Part of a small language model's weights: 11 layers, vocabulary 2048.
Each number is 500 + 40 x the weight over its row's rms, rounded and kept within 0 to 999. Layers, rows and columns count from 0. Numbers have three digits each. The size before them is the row's rms in percent of the matrix's.

# layer 5 MLP gate, 832x320, rms 0.18, rows 493-564, columns 0-63
090:527500519464523506529489491523488589553578516520502559470527555486486484501506496524462470493485478418444539572499509550575489555500476556472435484502616501478500495440491481500491484568475519
090:501541496537471444443456516506527542515538510542523481534479429458500493469560523478485519485526518503537518498455495535615562481518496424468535508459514499520497503546500442528488437485505545
111:493463466524489529503431524507436562522488538471460449438447545500432541500442503495486524478511439425464506527457515547512456494494443534494453474483482551486470485545457423556544466591545503
089:524519551455525556475566480506502524537555474538489468469589521502502517552484537555486516529476523539531496546496538443487505534537383455507446482460564522472451462524513501522565425505485534
101:508542499517440515520571511462496439441468528525492483530512437485518469480523573548487475561460441482491555497510564455540507522457471509500503496555520467478524540486520520488418510449530512
098:431556423471554507460528460495492513522497495493500492437538517445500498518541502433480497462513522445610505554515505534476498551506486477500439420511548434474558451460473493467496533473489508
094:487575543516469498534475477451496517571486514524469538440590552537506540561471570565497505513557456514547544572470475524507545458561516475562448525472544532512501550499479526467408529462474474
100:485500469543514481415452480575373486415549469472473466478520406473508493542491493503434513506569468446494582461486522518458535522519566580476447464516518516466470553522465498460600545566481522
104:470510490431515505470518486514455467465402481504488473519487405543536457444482468483507493448491477449507424502435522493477507542525491529561401508461456542557492478581463480593485481524482535
103:502527542510500482488445480491487512538469449476514458507529489475474604489537486429458489484485466439502444477528524537537434487470492536466493492527496523531513493481497558565483511495530542
108:536470529560524477506511498494527438505530485493476607508598434393500509580463534545496455553489508538516472471444504536516455509462518505505531452519449462543556538540475475535588537522536499
104:459515489589523539453489523518490573538469457537579521398440481462490465441518517429496488476452527498414498490450488489432562462455513516491409487495532520421566542565544510526572502510529458
103:491498492505405568487525452528539453502468548496546508482496422504532474485394514529519498543628475584497492498475520446516488486483510432474515405483484420492449513398538486529496472540535428
103:476532583430488481444511499531482539609517516562448519457560485488513477510461445480524449486495508528439454480548465491438528512521491426516517445468477502501548468532479520535479433485540480
109:450441507480465548494453569535506515458469472546527518537433543479508542544512482462516495483427532478522485422518454513437446454586506485480507391511470547500457477488455518490461484503504569
097:459553517544437547560517525407522592452484487534444497480540498486437498489441531518436518533508517479490517524505486441444544524464479460491448526495465506478561541463516484524447495507532475
094:494514508486473438523520492466521545475529398490534445495433531590479439597498496520508458452489479506517438513528478518504502471497493509490533421488570458438545506523462506500506441497471531
105:561548505482472558550509481482476528516519496517457540454446440547410519439481443512540494494474540504478502484528506482488502528590511468575503535473489490478543468473472565521482515486543533
105:525447476504516540491487442491453491521623526505520523542488489490521451412533488542485477541541495476512486570534522546538434475508454496451472462493519474501571494453486466581556462518497556
124:485485492514442507550525533564544501523491494496491510507487584456505536463413504540462510475453508479454521562558523571462503422490430449567537489439514426513488502481433550490498550501540540
099:468520428588541483517514504514522490511509508491473550486454514520495531474494424431475490517482492504543486434494483539490445497508494516454502562491584485502489500461576577510456499552473514
091:481527519575479492486463461561452472482467448466501528508441537441514525535479411552394484500532609492557580551489567473552527516439530445497523493452536476420525582507489434553425559541513511
101:561459508467504516394494554552508495553416540504543505509531474455503513603395522450461504601469498487454481526565493509529555502527494491529529473463499520513594500484410500509410463510491456
102:473528503555471503426507458513452541493508521533529524515558439410452442521400506509450467484471454506471457494593437475511542502508479525586480456511408558534605508448516476491527547529501456
097:498503523532534542470515477429479472477544444555571580455483556490490495460514529516510562515511468480444453554493503450518491477447459526509483486516546521503478531390464496486558482546587518
101:521467550531492520491428512566478497500444490474514530454531525441439455481453513494448453432526497585444454522500561501533473515566484520490518539498500465522517463542458525555513484554454463
102:479454591521501558541569392490589503570496465529482438506555502489457475491523479496543440482514528535538444546498448446487472467512516475508472470517520561451478517455555561488469503543425536
105:466476512497472566401556454446504564486440466521526475507496504561444519488539477530519507504464457544455432561468521476519461544479514520577521481507518543421477546477497454486475471479500482
091:582510447534523492509456447465565464609519486408480483522507492510508468607479508504502585484482527556472525470465594435475476494471442556543505478564494498532518542566492505505498509539512517
096:494560510579456476516488506484456547422460562541491430458443568506496599560510542471522456508544437520493465452497480446539517475538468519558475483446515465543451504523480504501542468542512475
086:502501481496471505531453544393467458531543549390485577523473485473492471481494484436513500440441545492536485421549468515558518519436582474516517469420526518479492497513459499468457542587543539
096:579432466544534484398511508489511524489535513482537479575553542481482508522480499429485433547489508438487433473479540452407498521486502523523494405493518562475561492528557483493528496508503539
102:518539503566468576525474523490500520553540539472503474498543486539478458469515431520515529511518516482515494576496535535485520535442483598517533551507555498558581492450471509508531507431512546
102:431528477494474523485520496470453547526536521468485552544490504409450522517516573541493530492480524442514433526568486509519474485527422515560541533505517403506571473430493496587523519519491474
101:477469447551547497488437510412553549542518481444560492473456498529546482508490537477477475572459497506432492533449460566515563442476454469471576447516467525563546484538579461555434480496457522
104:475470502475531482472469505437522515516516450541484499521522515477540573484530517468502562501470500577514539502495436432494504484501458506508571392483575453451466493477532518467506551457495547
102:516474546462522507439471427460471504504504525506490478469561583450513510462503453505545481579531557520515581513537551416491514525447437476456437478469521415638482467466460513510490462504502547
099:533485521501617512419476508485527544525419431525534501512484481535520458490483558591529545504494489541569534481555456483460568496537557523567450518445565461491458529423566445534425504486452493
098:533503495544523512503570493495496535548538552521434516487491521509466531478518473471512469473462523535492482487517487515470512548517487431476495497546435518489494590518492510501423442558418553
099:564520484473379484480466546527482529493596449548537510556490450537474464464474560508491518538507431503508407517464523532550507519509537519535505533454501522409561428532489489473564535522516493
095:563495500513504534504476540449600486568544472508563509519524503471477473513434476538511548540490526451458501483526452461583442511542563521517500510505430479473524533520532490463516500497525447
105:459478444528621524486522465449509518511482530553481458532450512506584469627520554488513468599461471460499566473524477461523437539499552492466542591462506452496549496517456447474506514490469554
103:499454420563487478450520569438548523430620538548570520537480483571519491525473572533427513472578508418511591454478519490504515446501504511502425446495539536601465516456535520482476517574443504
093:481488514572457535575459472425536531513474489523484574474516514554539447474493535541519476478501556586521463516460561485502503501524551525472500480453488532500513537513493523464534563471536420
107:506577460567512552503509489489463564514444536539515498514536483502441464522461423518454529557521514461457457496463476482486569514520457462446461430510491471524579526520414453510489534525448526
107:500535511502566511546474463538449477501452547518461530530465543556526559446543546498475524522430560518610498476519457459563478571461512579503450500466500464518502535471392588542533496462523494
104:489490483471532483474538535462489417441451523522525526500536390494577425483421514479479505603554450550523456502506499507432460485514507506498566468465566492524512490560517492498496582509539522
095:474487499529552462498507472388489461549538531502476475531502496530477450520480503497475580488534542534515455548549470449538476499531464522437467455483540508419496507523391547545512444560483492
098:469481546551558488432506439444608504465574541510487485506485517515464579574509501463535487507429478501571474501485468475468479503532512413507521530492536531454564478517438564467559517446480453
091:547502534522502437488510504429536470548501454529495484499538503550552537488537566505493424451448511493568477556493401529515457424467463516509446507431474450568498497525433547558560531559493485
100:455456464515506512513460500532453480508576534455445560498487480443554529441479470484504600482494551530458422540518457494565523513489456524516447470530513555487523495564459551535484432541547429
105:461505458504490449465498593448480560561500509558523459472582520570467473558535539459545573515432496522450498466468486508519515491504494547548480457487455484524474510588499516434530488521542529
100:543536494467576476490502517418520468559450486427477535490467468466466468465529560448557493536442498475607566549508500459429476501475471492501468516537541491424598455482549506469481554542514517
101:461513484449504488517523556549536516487474478500449484529480506529457484567574478507492509475470536511520505505481383470526452580523550446482465524513498442516548431500514491454485578413479469
102:533484435497461458493460506506423530476543464507534551528538537483509503474465538499498514505468411422472510546538470506497571507534549533562553473415515478483478581491517549504466515519503588
103:446518439470483481578539451455529545483417508536475574478498531513470487539547504560512532485476475525523474544451463551493464514530529480543509471494518467547513463486585552456495547570536517
098:558550539529537513451494539456491471553484501580488487500480549431468462495571527483486554520541439557524445499539558499515506530508479435492519537498528488493554546504501537491463488471483577
093:455507491531496514487510536549506505492542504447514513530458500487569510491501557427512489547442471562480496458520568572497496564562506565475460501538552543419510522471504471515504488524498481
103:503482513527513476558480479466439442520518503540502497475455580510561535530533511503546574495447529518541496522532488586501535527500563532555443491496452517510579464551521535523485480421543456
086:473427486546511417510547594558530432475541588412542493492511473460500508544498440541486454533486467535551618494504481546457477475551534540433481456519520435480564508467486512432565514483496477
098:429524474456550435443512447490423474477497491506481468528455495550524454440457496495512463458569501518509469504516519560399474499547427501489541518486479522466446420456529523471545468506469502
104:546513472535521513481515558415501505436523513518443501475541485473548451491416459489471500530512469535473529545479509450504566597512455504481455405491502453437509528534536481498494493505440541
107:475472491512565455510524461518497469536518455444561543409547501435501432548503560450551545485583492471516492491453481507543547591517462483511488535451528511467457519500529499547478489444478492
102:492475483455616485455546545426515517494539476508466482464484418560527516482523460525432588538565539500494471534522481512468559495447516518459468538548527496506490540569560526489489537435444494
104:507489508511421531472527465564424540512492519515522534451513492541479532570527495514516513504526554534463437539454496600537475525534521521496571437498478511450474581403487510552545460592508496
100:500447506494506552559483556466428440448454484464547422482594586475507506498465503575471557537495478469535451481460568502530489500500497484459457538547484545518525494512485521494561413450438484
101:495542499518537474503537471510412501500512497535584511479527482578553483508471514410535525529466521495529419426537519581443482543469502530536513470532498502533543493515444478430498444541529543
099:453535494531487525577486497488521546455512490539439479498481466484521493521523519469483483440447533428515509484497473568513458521503503467524550512496504425419492583502499457504534457521452490
099:479554470542540451484472488457473486502472484519481611524572487479546482473563448459570417488458508489504437518482553509515508532522509514526514480541480437542484516507470471495563536500532508
100:538504514504490539554493525516584465507442549528517581568561505511501497558499415512505488480543481505521414575512502507530504524481532462545507481535494498455517521473559540476567510423534474
089:522542504473488478542543477559531506505522525487469478501524551496507492490567498488546430488539481441468504495574495460552457503489544536515467487546550517495522492504531441482531438443449411
099:502477478566523550508575451552468472582420561561492528525545565482542554527466497426494535521559511479514481476525491475415486552521496554523504547472511497467516513501558402492478492473511537
# layer 5 MLP up, 832x320, rms 0.186, rows 493-563, columns 0-63
102:524500487520577525544524504539417485474449512471550467534485520515483506505482524493524509494477551520529513458399593503512520442459419464477512481465454524602512477423451547511519499439543545
085:512518458427583528480479535505489519514448532499558550548468494478537504507521507482460452467474547532542521515504606470515506465554492523488591508514550456455598470500423461471482503508538558
097:515510513431482500521541466471510528430555478518506493511481515468569464475584475400463460538536472455520490445420477382549417395592468492489518446471521528498467458458500514416439477485519471
096:502503556465568434507583465432450521465472543479453448532575452518529447469521413466522437532441491523547455540483587539558458553437438560580524470500503468506499492568502484551499536478473550
099:522504541493500507491447521580518522559455526533542481521509398433536510478535507523531610507472464462490549523468472539474499497532579496468489453518452500467482534451548464482579486473517547
102:508531494554500368534493500463557492430486498560507560500493491457459438555515409565463535511520531504471558491467539474479473477488533468478543540483485502538513515528556500474478520504578469
101:468501464483487534501499526500551526562511442472474442485507378431490493532488473540421466455541537522540492374494471505449526596555496454471461399533525552507515477470535429578478541503519452
101:475472427485478512536594462535463460481540487572604437499498466453467477511509537485476451479471500522495519459461582450504511493471444426527491442476456568529538483574494502516424507530534467
104:419557401475492495531499527510508492525489512464532515592482500547517524491551489424491473631519538549537510521502429574477483507520498526417446462495529521515478562532538468521572542514538475
104:545523538511462530494489461581502447473473464509423472587415459490539493501476487571560495451498471453475489489489417512519461472495506525453508475485533488472477504466445512469472469444579483
095:498465513513460517534531521473512580590528553481509501470481589511483527529472556503514479548489515474483459555458556421458444543530490532539486536514522528561477471451453524518518478511516491
096:509496536519437506478492500486544541532485540459416494536463480456502547385497519501497487528437495475489456447544504552558393482523573515428519514484506464469491414523480590540482529485557451
099:494488515460432525519536488526576486490461493534466532550541522522462518429563457459504474447488515516545509478458549457516542447463522359511501419515560483511541481467551488500508522532452452
105:470516501497477511478516476457527538503470515460501469487539502557418512527569464459513496515535459467471427512510536522450502572513426515527532507528575552495458510486522591517581477591565464
106:501497474499512511521527413547515493491506458505507518459408613556489480455497519485541527502430575517474484564444491535423481536428594508498538516486486531548518534550480464500546516453464497
097:558471488514598524491464540581490456562536534455519492504533419518430503546553528466482535508446517485469502449487551496595499481506466476560519502490491502532460466490472521429475499517422511
098:502550456481455440490496462589514515468494519495511504523492503555471520506470536479499524501456524532459480423469488438527504506545496464470467453495523519547512496468540510475499456474465539
101:502469441520480474492515523517551489530421432543486469505481542543502506472519553515488568549587548504496516547472490467506479512431499498421498519473437510508504470463492456473464460547506484
101:486554574554480491556454460613513479505496450504510527443506458499514468560497472539480501545476479494512547457541460447523546426482483571522507464605524499491575519474569536464597529512518542
125:560511470530505517505486461485503494480553454450481508539502536468497518450485572413574521499585474561520479503509514519546524525542522461539485554555525524447487523435506522433492413472473450
094:467470511561473541456481517486448519477464488471443548514476530512500521497518452538543528531518470434486495422562473546503461481436530509503503495459492504521570508526587529526437502539445469
087:506546531504519528476478508515468547495478546534513546458471644466476577512531488500450471468536492503521514570421533485484469546495504494517480557487545514527497466551496464452458489464542544
096:548526503517408482586477570520533508456480582529513450506481504468488514435469534560529491495477534468474562485533505591493547514445560545510513491461454537449473574516474518434467432587618479
099:530477459494521464536453522474587466451481542433477517503522525544513533443469511459507504464502478431464509501494566514519503538393494476508551564490576505548507496538485481477491465515523518
093:482451456500498492513527431477505561507468535609526483393498482522494595491569478500540457538569510508435524552491501516537555505426524489470484522550477503502478564456504534495409511535537548
094:535514456523534441486519481501486467505513398466500484494479526472468489511484525501551514512473549522512516487464452500476448459465530505460469477459598492535432460474459480529636471466543480
097:472487563502515440514471477467480555439575476513467508378405602399554530497541500475474477525458489505502564490561507488513465516472459442506559513536507459501539554515476549497497512513480502
101:508527485435432457456598556461479434571474487480454520513520478508533466544470521590459498543571494549473489502473424417499513506501494490514483503532447529458511522456516480471492426464460422
097:514551496547492468562500460504522477505547433463568486488456471459514528531476432534552481477476536547528486491512576483491497502426411482453514472516485496500514445562442499460502496466530501
098:496571428515455452508481515511473510477533532533486455451524556488516498513546485473499443499458464479484442501567505480427472460560516522455485582448507477542477473511557532459490511525470503
089:488439527592494522437518536513505497474431378473486561508510519411462518541456499590543487422506508568566459601566472521499556460455484529500477515467490496517490513550493445462534510556460544
098:454559437471506479468484484481484534520574486494545483495550431508560454500465479446547518502526456532468546418525512537448530514505468487483527502496510552452532458556570552516495505420448553
098:562482547497537535458501539558496524452477554417515448530484506560526474561432497562465460433485505506467438491468468489464503500518477536456511512511597572554571518562526498456523566523505568
099:549483540503468498564543425520526532464523482488453462469503499498498547461579448420488517532474489562491492581468491485484533492538492462502549510535486495496507491505557590462595537460512519
099:448519511474577521471464479498434427506452541506520474453394487486491447521490464528472537419471509472553448500528474478485536560526543559488481534497535528483531479508516479481550487471500476
100:499526531467462521522449541492527541474447481494518489440551459508488493512588503500474457456525535432484424475462499538546522564462494544561432409484518501452512495484525522583483464546511480
105:498503446531407528496506452505503585549464544546469534592462498516468512540527524494568518434507477466468398511481451547541579504541568521528534530539508434483507476563535532534509438457487494
101:530478529548556526532470493530444488437556515492458533516540535532456504520504485558545536453513469539550475467499410482532532466533475478464544520489474534490491515439571491490473427513510504
099:452459515538491556530436567523523552440515495508589482487455549518449543491535503526458466533506541511567461484423512445497551526563494496513571467498497466455489535544466559563538524502519522
098:504530473521468557472482486506495479552501454496495459464562469502498562467477528478502569464491476507497499445488646509485468490515474484513507561395428555434526512493536545446408464509521515
097:509546549492505427421453482519541510497499576540585478495493502448456378513450525440495474527494512549467463497485578485560529576492480544493439481489645509501532538537556451492530503454518518
105:511438539534490527458486573528553448477494424575419510476463606564541427424512481496549455566483548484522431523513544583501533497465553480489516552437491505516527498496464430487462544531543529
100:516559497500497517509513439531407474529442524444524491535494541555526472511479475465521518526482494551459466490520495548496436487488474515512468488508540511481430489465512519488520503509549529
096:506559557490517434529517489514506552464469474481485506416464487474483515473457579574491451547469531513576521506496509549521511407448489488525539505504523522572472526497413431468475460449499609
103:517484504527514542465501429493573566487421471597465485467494482551460518521567514533502492493512468538503501481462515549449501453501516508553541459587528504541490553541476474509502463471416446
104:523476501500474507486407543465440501449473556502470468532478537494540481446496499468516490500545542467566514516544526506578463507458509526578582466573436558513454545491526575502423510484515593
100:498491512540552533490522462521461446496526486541495475425417493551474506468460538488595460473459522465499499487473523534546491499529600477526503543512499538515526461440479489445484497482507508
099:507500536498509501486499485544398425502459473566520516464468529542463395517517583519531593578455419527514501446585533511498507441519473560499506481481475407534515462507482433449504539475505561
103:455562451501505538526508547538460513535568519484483488518486553458538515462478453422490554532448464474585553518551539457514515442505486479494550483535424554495505496506482488519498519544541512
099:462519484533515501517476490465606504464521492540510469444575552502434520486485543488444442531505505468525526515472473476420550551447435397573551529530482465450521524508505488443528498534538544
104:475522477441479502571526506436438475445556484509424526478442521543460491480461449528400538555476491579476483500409465547434495539506498551540419472518530495489455541565553495480488493568532537
104:466532513550497561550589430416494512512565528493439489508467521483537532411540455518550541448459467500509568503536469581474462555514499556520482440524515482461482535493510555497513459483480499
101:515520482564474521426529430524541517502475505533498463484557500486522493465430503481494563486554518520464450457480564536520528452526556557573485460482501385521475536461470462556504472494463484
102:427518528606532512481504527512495527466484444524494483464476506486463502576509520459561529528446508530457472477557487487411548538558459578497456535426594563506472470544484502519482521450510448
106:527514536539465434477587499432552541451546514488533501470556516516486576469521521630505552495449465434442502440547453447516394473490501552545497537494534509476503494533435509486583565476512427
099:588553520525434567485445495549489420494494488496513545544528453421439435557508576563567469538491463497480498502478511450462546457532490531500552498509475497415580530492525464488471457435560440
103:473484450490489507511502507527467470427512519460565483463501576440466467490532468485367522480593527478474543557430479523538496451457475514502502473468472431526529459525482423554512518456517579
099:496531501461477460501487510496514432482601471510512533465527466544495515553524503428446512479494486528549462555567487441409404563509542471428506575516504581487470488452418465514481466557496442
101:553523497535475542475466544476512476503484480512555565488488524474485535443572563493477506520479576526465462535469499546452505400520508434524509591446537574538479517499485465497495451480448434
085:503458471488548545493474543481517525510494420506474536474585450520514504500485479514509473515508529490501439489510496487529496590490484425481501500462478518480425485543551531448438526528524500
096:551509524548462494557553509513509558502473476518474450469515506493476473463532476495520523497448473519415530508509553491472450473485612492520492561487507526495467460468545492576449488414392529
101:506479470522447472508437473518551502520562520487469457607462495561440469490565539504528506501499579467508484536513508513522465434492514481470495446483521457543546463535540494513512490563537488
107:544502436496561469529495520461573437554514445458501491453539488493456512525483500459525503491532424486526469482392515481564486508573480551434455523500516501433542470585535486484485505517510505
097:480562465405591610524504572535498460382465523543486492583485461447516447472597540496461448511525454471515516479452445499517577545519480446493455492456458495584442462522538511511470437478555495
101:456463526545502561472512457523506515497507533463491475468447547512534433519479529456443520533564450505591487499477452526469447480515468472482441500446529460495492500553486421520483518456554526
101:455544542462512379503511534488497485448506514592540491469502486427498507485458459527448420564545469533500483452501498495509544509475506514521525473491465443540482471496510531533526498475556542
095:472461590483513535581482465520592498494458454472510518518468473440480520504476439564476520463548493409471506472460505555466501437498500501566484501566454543502537520464505511506560449518516458
100:489527451473504554488518471552521544515505472520499500575536562507533555522498403491524465411567558504511473491563559516487524541453491482433487476501504504486503536511578468483452425497564486
099:521510432488435498553498528461510548465543510532555577527478454464506434519444510408566491459480595538446555472475461493488470529496453500563444506486502453562465459494512476506472540506539460
101:445499509481513446495522519485503483472405441403476471493509504559573546476529544514540518428487469503500504556469492525542545559535476518513457496503507557507526519506539554490537477559523443
093:490537534485470526533521510498527484492553523491471513556534507515485532487447525503485470433461481470453485570534496500484514489540566467543471494501563496541497561509547423496496479522462440
# layer 5 MLP down (transposed), 832x320, rms 0.172, rows 493-563, columns 0-63
099:541464481486476503473477597516504493504461509582552448545531567588496495542580544496484461525448577410553592387504449473480508468486480525532527496457477499490514502561461474527534474474579488
096:503485517527512505460509478510471502460478517608558506470524496411524561480487506512503484461507426476474591421536463436505458498519481454502468484576516580485451559509449476511520552561477508
101:471479505492382490494426528440552462512430446460519465545548478488471480463463584458504512480444525556482500541533447493480522532489525503501506505486473544485539506456494583462421484488571490
100:548482535480492495539563525445514512476562511498515446480486472461452459485502418554458497538521460488478489497495470476566404491469476496529503488523499499489471490461611473512442514507428573
106:505485431515543449457546495503429510463510528449556458522494505501612499545530478590506538494423524496487515551501468534469463486512500555505499534451429483531524536494538487488506518481531560
095:474502515614502506467578537471500527533456505515505497488459468438522531496571509544477547462491490585545509543510566523534536526480526439489467550537528501565572522550484562521564547417527502
097:560526491453437453491462429486495504519492492510506516520507523545523522501564508492539442485537409452493548469473486507523493476472530504488536548428486483542441578456477468518484546543469525
100:497471472498501464555412522593415473450493445498534488462506487509527493498512508511486473510533538536488508444499506462480505485519491580494479514528553505505420491439476489526474531535482486
104:559518424568497464481523530476504471521462529496544505578524456490532491523515517551474532509546437481566483497519498471495529599569463510510495484537521519489408493494497546445552552440473505
099:497468550549448505502525534495517587461514558473537550539505506520567448462425566522531498496496503484576516574637491543500500556434556509481473537471476466456453498442497488510483438508508578
102:512450476479440456488514487531466453523503504542535486408490474499451514537419493447575536508478506561496521558488556538537521504529514430524522593478487434514507486500450458543444542516532522
102:468565508531468536529488475492522510518491487566502536473499560460556491449461451484394591518515497536568527486459526483526489513536479510500578581520456451548564558535589467486484509524451474
095:476519490496446515434515504440543449504545534467526478450547555460556475471530467485554446496455513461493519555465574522541441531520574516490442545532487523502468545464439487489508502491477446
100:522446541480507492437486541560491544481493510526529468435497537526501502501472478507553422470551478484508474552437467490539506549521500488571472505543501501442509466534488479530494533539469501
098:521511522462540532475506525524460454544488549476497454381508468494515497521524477524525498488502478498524486543418494506560558440500504494446488535552524472555466483484484459502532538529523425
099:476422457463485458508485503486458480515533557470487487472498476463531478507511497404486468558492494522436493507533477531576495488460458526436518436500471462582487571494523556495527529550505503
098:478474470563503496494505463471580463447566542456465534539512458539580458523562495530516497479577563466408458531520509505476451476479461471460567463456463515510487434472486483556513513529447559
093:571482490494420476529437417526508472456488530444498480500555471499464586554429514504614413413504542532424433515548539513480478452523450514506511502533453506475453489506476532479514545449470482
095:566529535563451502516509499512538529499457500519403461443534544472479515572445479492533419558516556478579486469489515479503508497527557523576463544399485490459495493467561523493501511397486446
107:513462498530541519482453508479508553503498499458474448472466412417536442561502514534448441554567513551464483480514572441575472534485625490554467561533523550478512529541473525518527498429555473
107:512550504495482424569505562544498531596493496495476458529488452428506508472513482556545582492522500554487570499560465537556432520511473492477557592479556446482509451466519517496519475533525487
098:522535442525485476587528460526463528525502452459515502515504591500473536511490524450549552568529534505545486518537509434541494563486466452513613496450483530516536444510488440469522526457522570
105:495528524616457518530464527534547552482540560482494456445482510448476578490436485500602508443538511492503520543471488499571529507437558499504517476484489513509501536522493458541534461528462454
106:504523564522531505476431461525606524539569494526491569551477508473516530584526495483573501526546512513538611528510436568481537498438485565476549534442519465431497504553517516507548543459468529
113:576506581479484528551470445465496558476490486489436517455496500470435491447609508505486515415594475540443582489494443534524495499455491552453454519527572524476524550522486500427470464543510486
094:502499495505489498452564479474475544481530491491532538476519549495491541511489515506590523506456525523481505572493444574538478513465549475518511434527440559501503524447512509531583422424468585
103:499523515475442473413490455490468505543459435511518491566538495470518434472495533540491483494488502494551434485524532476483476440483490490554552514550451484397544456493495525529516589507523546
105:477494475524532540476548505539560510450447508467510546530427502426509548459486417503514536542550416499530503549486478510496506485555437530578492517458489527541513538583512494537508556481523502
098:588529468554521408490554467503489507506478567464451457435520532539533518544502472564482474474478530590494502495572589547513480484573468457486511552573489477445490467413447451551474525479464541
097:489549478526537484499467528481471469477503611452548509435483543496512475505516498466483514498426446484512537424489512436616514549496485398554489535521511419493474487453442491560494528484459510
103:476489527491474465546509503491519510489473452479527545518477510484483486572434544506463428502524473520527508581532513487461566501479492494457530459488508474493494427580448463457531515442435522
104:529468480458464416498528479499487514472523475507503484512569505497523452521517485493469483476435504495431468559424518542534569513423492503514471397504482427523522453522504483541517491553508452
106:471540510465505577510491603547464507507468533367547544462479531531476483510499516506486545471447515506507425493549501584537514454492468495476480477466459526559562527514483444442568484481520542
101:465482423502499523483397484487489445485531540542512552549428547537485479539489436471519446574474535533439491557473429523499438361432480512436433465489473472508487509513487433483447477504447468
100:541492498572513436480497555556499463554520517506495499527443564534480537477493477535478470527554512505453484468479536442523504446427448534502533548512477509540495520502580482479449476455502498
105:478540551476482458523500521504463513469452542553431530480479409495498524460458515480492481553473533547512480542483549498507494516541499441520519504514530496524530475476493544542463569483484502
101:445444460566432456422508510452481513496489562502452522502518559447523541530487476453477529487475554516447517564561494446529512500485516479539499448478563474544474457557525506453427488530546433
103:455554460428513501488510557521495452491520477462494479534434490459545435494512444510530398520513542445487535513553487525525490514496495432474436471515522531505528505461521451507543529446463584
098:485481500481522467560529481520513435460511574524559559537459583467441533489512489503483541481446510487511475561506593517468456494516452490452440473502495554564522540525492545506500485502561519
092:499478523505485509547487531462483452599484519462453488460530528484497476556518569523582461386476505528540535453496498504488541474453528518443463517466497534500551433488509489567571481525471480
101:504469497452521555531502515478516546558536494489564446441475487482460495524439483468539529479409499553475495486507498483486436487522518512595531473539576519473508432488466507493547483525600455
102:529477501521554515531501509473492512528472476469487529460521492474509459498521482577436532508461513467564498537479515481522539471534496537447451460497420483517497415473471516456538485485529552
105:522468431503508573556569505451506502504498510459576515531485422519481553504414492446580490497465488497495511538533538417477504469489440469566526503477520497523523575529495511490483516477510544
100:584476475446562513525492501450452605472480487527535511500547464459502460465509495507522449537455487513533451503471514399395500471502485483491542457528461529570439470473527505576438528487475478
102:495490488445540486512460480475586529377483541490462476516489580545504532473510500463473505473456443491500453481560415553506511486479491484562537564504501482600506501527513474508506481546450444
100:472456444495444480549501504535486507486557556497463520475497504455478496511500492422427507526503505519396464514470568515507454510552556516582499443507463494501509492527514577489517526553435537
103:469529537491511484535531512482522470503508452449533511424522452513531524507464539553525527481524574523542557602492527552504470460497463478472465507557518471481541471490504526447489440463441503
101:513489478471432540474465505494509433548419465486501529475473404510495420513449541523541497532441468475502535446563518445469494549513504467459448499435504487489417545538423482538554606510491519
103:466555458537608486545455483454542610550516573535588488454482472528549499453473446524523526572453518496521475491521496487448496499524550465529595550564453505516469586523538492527534517498470467
096:506528449503500476477508561503502506529508499516514500475512572547444460564571503543494483529412540418551495474572557485544575508519536475432485492550557520486500544516489480488509427485461503
097:522457524531529488472515497501513493535476491428409460534478579558434517482462508544545467495579499467446544516454530477556491529530466508532478508496451487476437497433461400503475454423469540
112:503465553571572445498614571493438443580507540526524515517598546450538487498550453525495461480499469534518534501515544489496480511559502498467506515573507569460467467487482568460481486462523532
099:495538515545478578496580421528483539459476517464522486532460499487525506499481480479511560518502521503554499452461454436555450509503383551565527527466528538483451467552462475562467497539484523
097:428500509499585503451492545523467519546521531521578523521491519526452504509521550467455455512491520497454533508437474478516525418506529493428445530519470501489453435550486554462553528480525468
097:454419458511468558514495544407505517526589510496512426553552450568518536493520501531509591487457463502537498544465515535463457448575466449476542416450502475544498414530554550506486523578517477
105:548496502497517484485540479561532409499465484441475557465563415494489492432465462465500501515525549460465425434484497538443510520513539495471500472466449507513377507522417532450461448462502514
099:518482442437520523515446504490487506503522447434529521437539476485480553421466477473499478510524504420549533482477457547476478466502540466531482572483465495528456585483516492525470416505514513
102:539488496592454516516436415515494486538514573471429440477523519498533405471487492522485550469478482526475534532481489436476477484552460517555472434499486534449503508520474455515584528527575524
102:502533453487551495569553497527529516447516505602514531522527484449522529572450480494485520505506460496530447509576464502435487560516452497473545562492491473443402564518498521516497603527439478
102:473502440511499555470524482557549577582530517556507556459505491484475499546526548527563515475522524575475524518571474482528492507536510476499480584449519529497491518519568485471421544534519543
102:544451482519443516478506526525488525522477512516508584495461458508522508458473505496508587469547489513530495492556485436446458513598545506397519488514518487369420435506474484416435487504481514
103:540439614548486530530471479499542500482523542548517501487569488526523411570555480459488518479457490439465469443505536519501494552601492531501556469497512483491484490495520534455474486522447539
099:508524493506472500531485479523575498517462604494477554482552459453515444454526531604533519559445529459496547479557582439483509514437558494550534565455442546481444513495475518477465461599493494
106:474447472527580522520436491517414543455455507398411460493421481538572540525508477437507416556509432516515503606455536500488460508543464473473455456525466510529536532515455531493476452527530505
103:500499556455550528546460525514486466457522457488517574458494516498549553458517514463497525500482489515508580478526488517544551483520446516456438495462464517574489531595435489506567468480484530
103:506561553491462509547480488505499399488558495492460554442482477453484518468564492511501529480486500513558505478561521548511554512509503450503519527502518540484545485549487566539489448474541496
103:521498484495527535506493537511502483430496479582448507458513532464515538542486555470502489499476470531515521520500444563518538506465550557458475488503481559493518556521509486528447449477512554
102:537492489572503564498510516508487515608504545464404500498450490483547431479510490487482525502527501467519477605521504445530514520450466457504576474453474504441527564451487464483472445463531499
099:502616511501525509521502508507472501435474475577508575476422519452541509599507520495460502475493520529494456518479499527489459588474512474489467541458436469487536509485466489523515474523530493
104:479441552459523568594503544526546509582463464467470480464504476543498480499496546479429571510457476526420509552495476542427478492462519489514492535430526458543491480487544522495415526541521403
104:473484502500425534544547467473516487534455503516542536501494532533511533468494485617475463474483507397483458514465509562489467492562511469489415500617539602508505467481497500490514558623489502